Part of a small language model's weights.
Size: 16 layers, 19M parameters.
Architecture: RMSNorm before each block, rotary positions, untied embeddings.
Training: 480M tokens, 1832 steps.
Each number is 50 + 10 x the weight over the matrix's rms, rounded and kept within 0 to 99. Layers, rows and columns count from 0.

# q: layer 8 attention query, 320x320, rms 0.0783, rows 218-255, columns 128-159
# k: layer 8 attention key, 320x320, rms 0.0843, rows 218-255, columns 128-159
# v: layer 8 attention value, 320x320, rms 0.0651, rows 192-200, columns 128-159
# o: layer 8 attention output (transposed), 320x320, rms 0.0548, rows 192-199, columns 128-159
q218:47 33 34 57 51 51 43 44 42 45 62 62 48 68 42 42 53 47 86 32 58 48 46 75 62 43 46 50 63 66 26 60
k218:35 64 48 47 73 44 52 53 46 56 55 42 53 46 45 41 77 46 46 29 50 51 36 56 29 49 50 50 66 46 62 43
q219:47 58 59 49 72 42 44 44 53 50 44 48 28 67 51 32 64 51 39 31 68 58 33 39 39 46 43 35 68 60 35 55
k219:64 48 44 42 68 54 53 33 56 56 47 45 51 48 37 29 61 55 54 49 63 59 55 29 48 31 46 56 69 58 67 37
q220:47 56 46 47 70 53 37 37 55 57 59 61 48 41 56 59 50 37 45 54 61 21 59 48 54 53 65 56 28 44 45 71
k220:63 46 41 55 48 50 37 58 57 57 55 54 45 49 27 60 52 48 36 45 64 47 58 27 26 71 68 42 43 43 48 60
q221:47 58 61 48 36 59 50 55 64 62 30 47 37 48 59 39 45 37 45 33 64 33 58 62 37 68 50 57 61 61 47 35
k221:57 51 59 65 42 43 40 73 33 28 48 44 60 38 41 43 65 45 59 52 57 58 46 64 53 50 45 21 53 63 49 55
q222:39 54 55 52 59 68 44 46 46 35 60 75 48 49 64 67 45 47 56 66 42 67 33 29 38 51 44 51 40 36 32 43
k222:52 37 62 46 39 49 31 62 46 46 52 77 71 59 54 72 46 66 43 66 52 31 72 37 57 29 52 59 35 41 50 28
q223:67 56 34 59 41 56 60 52 59 32 48 63 40 42 46 51 56 39 57 27 46 28 47 72 52 50 44 61 63 52 64 37
k223:58 48 59 35 54 54 48 46 58 26 41 46 49 47 41 50 70 51 53 45 41 47 40 48 39 58 28 34 40 54 60 52
q224:45 48 40 48 46 52 53 40 64 41 58 62 42 67 47 50 38 64 46 45 48 53 39 43 39 51 46 56 57 61 53 74
k224:59 50 62 43 45 61 47 38 37 42 38 44 46 47 58 63 36 43 44 72 47 41 54 53 54 47 48 49 61 56 41 37
q225:55 54 54 46 58 56 53 46 50 48 54 34 46 48 62 46 55 50 51 40 50 55 53 39 41 54 63 58 52 48 43 48
k225:55 52 58 52 45 65 57 45 56 55 57 42 51 42 51 47 48 52 40 41 46 40 48 52 50 52 45 56 40 54 58 59
q226:48 48 48 56 49 44 43 57 30 43 57 47 43 50 47 48 40 41 37 63 47 37 42 43 56 43 56 42 58 53 54 40
k226:44 43 40 54 41 45 46 58 59 65 44 60 53 54 41 57 43 49 58 42 46 50 64 41 34 47 48 49 43 57 43 46
q227:48 40 57 50 53 43 40 54 31 55 53 57 53 37 46 59 55 49 57 49 64 36 49 61 56 46 53 63 44 49 50 42
k227:56 40 45 39 55 45 52 48 61 62 56 56 59 61 45 30 50 53 39 56 40 43 62 58 50 52 53 44 53 54 52 52
q228:48 52 40 58 50 57 62 61 59 55 45 48 54 48 59 57 55 47 48 48 40 44 47 57 37 55 46 44 48 49 42 41
k228:45 57 65 40 52 59 50 53 45 46 53 65 57 43 48 50 39 52 46 50 66 60 55 51 45 43 51 43 47 50 43 44
q229:45 44 52 66 29 61 56 57 54 40 47 42 47 55 46 57 51 45 49 51 49 34 50 57 57 45 47 47 55 43 36 52
k229:43 52 56 39 43 35 46 44 42 49 59 59 52 42 45 46 52 53 45 41 46 52 56 48 39 59 56 50 50 42 48 58
q230:51 47 49 42 47 52 67 49 52 37 36 36 61 52 56 47 46 48 41 51 55 49 56 47 58 33 42 51 51 32 35 42
k230:55 47 52 60 38 51 43 54 47 53 57 42 48 58 47 49 50 45 43 54 39 60 39 36 41 43 52 47 68 40 45 51
q231:42 52 25 57 43 41 75 40 41 45 41 39 57 53 62 59 60 42 54 37 40 38 47 47 53 52 38 66 44 49 54 44
k231:52 60 41 48 42 40 57 44 69 45 42 43 67 47 41 26 39 48 46 55 41 55 43 45 63 38 34 48 52 49 36 57
q232:51 70 31 46 52 56 59 50 48 41 58 39 41 34 56 56 59 55 68 49 44 62 50 56 42 54 29 58 53 66 48 57
k232:40 46 52 41 47 51 42 41 53 55 46 52 54 49 59 42 42 52 54 32 38 64 50 53 49 47 57 56 57 46 38 48
q233:63 58 51 45 52 56 53 47 64 46 43 53 49 37 60 59 60 52 46 32 41 56 63 59 47 39 45 38 56 43 26 49
k233:44 46 60 75 45 59 45 49 64 54 40 57 46 53 27 49 58 52 35 59 56 66 38 59 53 43 43 48 45 45 50 48
q234:64 37 42 48 39 47 77 44 37 50 50 25 45 45 63 67 49 46 63 54 33 51 49 55 38 51 56 44 56 48 54 50
k234:61 62 47 71 38 41 72 55 60 78 43 49 52 44 40 38 43 61 47 57 47 70 48 43 62 48 49 53 42 39 41 54
q235:42 56 35 46 39 52 46 55 55 60 53 32 48 46 62 58 56 44 66 40 42 51 64 71 51 64 44 57 42 63 57 46
k235:47 40 49 54 47 41 50 62 28 60 55 49 51 59 52 54 49 68 60 58 50 43 46 33 56 38 63 36 54 53 62 51
q236:47 55 29 54 41 36 56 56 46 36 54 54 74 46 39 37 60 46 56 58 46 43 45 53 64 50 37 41 74 50 47 54
k236:61 57 43 49 61 25 64 66 50 47 57 63 65 60 65 52 63 54 40 43 63 39 64 56 41 61 44 60 51 39 58 56
q237:32 51 52 49 54 39 36 49 63 49 75 37 41 67 66 44 33 45 39 74 42 33 41 45 58 40 55 54 37 68 60 61
k237:47 74 60 55 66 41 41 56 61 54 50 59 63 51 52 59 42 56 54 56 49 39 40 35 44 36 41 51 31 73 60 47
q238:22 37 51 62 41 59 39 66 43 46 36 45 51 60 49 54 49 39 65 60 55 40 51 59 56 71 63 48 50 31 59 54
k238:43 49 44 60 56 38 34 59 39 51 68 68 36 67 59 42 40 33 66 44 48 54 52 50 53 62 74 62 47 35 64 61
q239:62 38 40 42 63 50 49 48 60 49 34 61 48 47 60 51 53 60 22 61 84 45 54 51 22 41 79 38 39 24 58 41
k239:57 49 37 52 68 40 51 56 48 46 50 51 55 44 64 54 48 32 35 33 61 46 48 49 43 68 45 35 56 57 48 42
q240:43 77 48 64 52 75 48 59 33 43 22 49 19 50 47 71 58 58 46 51 52 46 68 53 44 45 62 49 47 47 43 37
k240:36 57 51 60 50 66 70 63 50 30 35 63 16 57 45 74 55 40 48 42 65 36 46 50 40 55 28 38 47 36 45 58
q241:46 54 43 57 49 40 72 41 34 66 55 26 45 79 39 59 45 56 68 47 52 38 48 60 63 47 27 57 48 27 56 36
k241:54 54 63 46 61 39 65 36 57 40 50 56 48 68 72 41 50 56 80 63 46 43 52 59 33 57 35 56 48 47 42 56
q242:49 41 44 45 49 36 50 42 50 55 36 51 42 37 49 48 48 59 46 51 78 53 25 48 44 44 56 68 43 54 54 57
k242:66 40 63 56 19 45 52 53 53 41 40 49 52 69 44 55 27 63 40 48 66 69 47 46 51 69 64 72 54 46 60 65
q243:66 72 53 31 44 45 48 55 42 52 49 31 54 51 31 37 46 75 56 50 56 48 73 40 35 52 51 57 52 45 41 42
k243:63 51 60 43 20 46 66 54 56 69 49 52 55 42 40 54 53 58 57 73 52 35 56 30 61 47 51 45 57 51 36 56
q244:45 38 38 48 56 44 79 34 24 58 54 33 58 29 68 55 59 59 46 39 35 44 39 57 56 49 22 62 40 52 35 46
k244:44 42 42 31 52 40 58 58 24 46 47 46 50 33 58 73 76 52 55 41 33 38 29 58 67 59 27 59 60 50 46 40
q245:46 31 52 46 52 42 46 57 53 69 50 31 46 63 50 65 62 54 46 91 39 43 64 43 49 54 47 43 54 36 58 48
k245:45 58 71 85 75 47 36 55 58 56 56 14 43 49 74 40 37 43 63 52 12 53 56 41 48 67 50 51 55 44 61 63
q246:49 38 48 64 70 67 44 55 54 76 50 48 56 62 35 83 70 57 43 67 45 62 38 18 62 53 34 38 53 68 80 48
k246:45 47 53 62 56 45 48 35 38 68 53 52 39 31 31 58 25 55 57 35 45 44 33 56 66 47 56 31 52 36 83 48
q247:44 47 52 53 48 55 57 38 50 22 42 41 41 58 67 37 61 61 13 34 70 44 51 63 35 47 49 38 62 32 49 54
k247:28 42 55 43 52 49 53 30 52 50 56 46 50 48 60 49 63 38 44 46 50 62 56 57 42 49 47 16 53 43 47 25
q248:45 62 39 69 53 41 52 56 48 47 61 53 71 33 53 53 61 41 36 62 42 41 70 59 73 54 52 43 63 54 53 44
k248:52 53 57 68 69 27 45 65 35 52 69 76 64 29 50 71 31 50 52 61 40 49 52 54 49 66 37 53 43 41 34 45
q249:38 44 42 51 68 70 57 46 48 39 36 50 78 71 58 63 54 59 54 36 62 62 70 14 51 53 64 54 43 52 38 48
k249:35 54 42 52 43 55 61 34 57 40 64 22 57 64 53 55 55 58 43 46 63 49 61 53 56 39 50 50 39 37 54 58
q250:60 28 47 34 57 67 32 50 50 38 54 33 68 62 64 48 50 43 54 50 59 54 63 70 55 59 54 34 33 50 70 59
k250:49 27 55 42 75 62 38 55 76 26 57 46 32 50 53 56 72 44 45 46 59 46 65 51 33 46 48 65 31 50 71 50
q251:55 47 45 46 49 58 34 51 38 62 58 44 16 42 41 24 69 30 49 39 54 49 51 36 57 57 65 43 49 53 61 48
k251:33 39 71 37 25 55 54 56 53 47 54 43 48 66 51 51 65 48 22 54 42 40 42 30 67 45 48 39 58 52 72 51
q252:68 54 51 52 33 45 53 53 60 23 21 49 37 52 50 47 44 37 44 68 35 46 61 36 64 74 50 48 65 57 47 49
k252:51 75 41 45 37 69 32 57 48 30 45 60 44 65 49 57 58 43 57 54 67 34 46 34 53 54 61 59 71 45 32 53
q253:25 45 52 33 47 57 49 47 71 53 62 37 68 44 48 47 61 38 61 32 59 42 42 42 76 76 44 49 50 31 38 54
k253:45 46 49 37 88 54 61 47 60 51 29 68 52 49 62 41 42 49 53 40 40 61 39 59 63 42 63 40 33 40 51 47
q254:45 56 66 66 62 29 49 59 59 60 35 43 49 63 68 58 64 26 57 55 50 52 37 39 49 45 50 72 58 55 42 52
k254:56 45 34 55 47 50 61 53 47 60 54 44 48 67 56 65 51 44 46 48 46 55 43 36 48 47 37 69 45 40 43 56
q255:65 53 52 45 61 65 80 80 38 45 53 40 22 52 57 58 61 54 54 36 53 44 44 63 37 39 63 16 26 67 50 40
k255:37 43 39 51 70 60 68 45 33 32 50 56 43 58 49 52 50 61 66 52 69 07 28 52 36 36 58 41 39 31 71 49
v192:41 51 47 31 43 66 45 44 57 47 63 57 50 53 62 38 41 33 66 37 62 51 52 37 40 59 50 49 48 51 59 54
o192:42 66 65 50 52 48 54 74 27 65 55 40 57 53 39 38 57 53 47 54 54 38 42 58 37 57 58 68 46 49 38 43
v193:37 58 60 52 42 45 40 70 23 44 54 57 41 56 45 51 45 51 49 69 50 55 22 63 38 42 28 38 54 45 52 43
o193:60 54 55 34 54 61 57 41 71 47 58 64 62 56 41 50 58 41 37 47 57 63 48 45 58 53 62 77 34 62 50 52
v194:51 50 74 66 42 52 49 28 48 49 49 48 50 35 56 55 64 64 64 52 60 47 56 52 45 35 41 53 55 38 62 61
o194:38 53 41 28 63 49 39 57 37 59 52 37 73 43 41 28 39 58 52 37 39 40 53 53 62 69 47 54 43 43 49 52
v195:51 59 41 58 66 34 41 54 59 67 52 37 54 37 36 55 49 56 53 62 56 54 50 55 56 51 69 36 56 24 55 62
o195:54 66 32 53 47 62 53 58 42 52 70 46 56 75 47 51 43 44 59 47 52 48 51 46 46 53 48 48 63 71 68 54
v196:66 69 57 42 53 49 69 56 64 45 52 43 53 42 65 37 44 38 65 42 39 39 54 53 43 45 43 40 39 54 55 46
o196:32 43 32 64 65 37 45 38 40 44 25 47 56 49 41 42 52 54 54 38 58 52 66 49 45 37 64 62 32 39 50 41
v197:44 49 51 59 46 47 66 60 52 64 34 58 45 51 67 60 49 53 53 65 34 49 58 64 57 66 39 52 52 38 38 48
o197:35 43 54 35 64 54 46 50 56 57 63 51 58 49 52 56 37 50 48 53 61 44 40 21 49 41 51 66 44 54 44 25
v198:56 59 52 38 58 59 40 54 48 53 62 61 53 44 59 35 35 64 61 35 54 50 42 59 46 50 33 42 36 39 43 48
o198:71 52 51 55 41 73 60 50 55 39 51 56 66 43 41 54 64 52 37 50 50 39 66 46 49 46 42 40 46 54 59 64
v199:46 61 50 37 60 33 60 44 54 56 52 46 45 44 37 38 61 40 48 56 19 45 68 49 56 33 54 26 52 22 55 46
o199:36 48 72 53 66 38 34 48 45 45 52 55 62 60 62 41 42 49 45 48 60 55 49 50 54 43 55 59 61 74 30 54
v200:59 41 43 39 40 59 43 35 55 49 50 40 44 48 65 42 32 68 34 46 55 20 58 69 67 52 45 69 43 53 50 38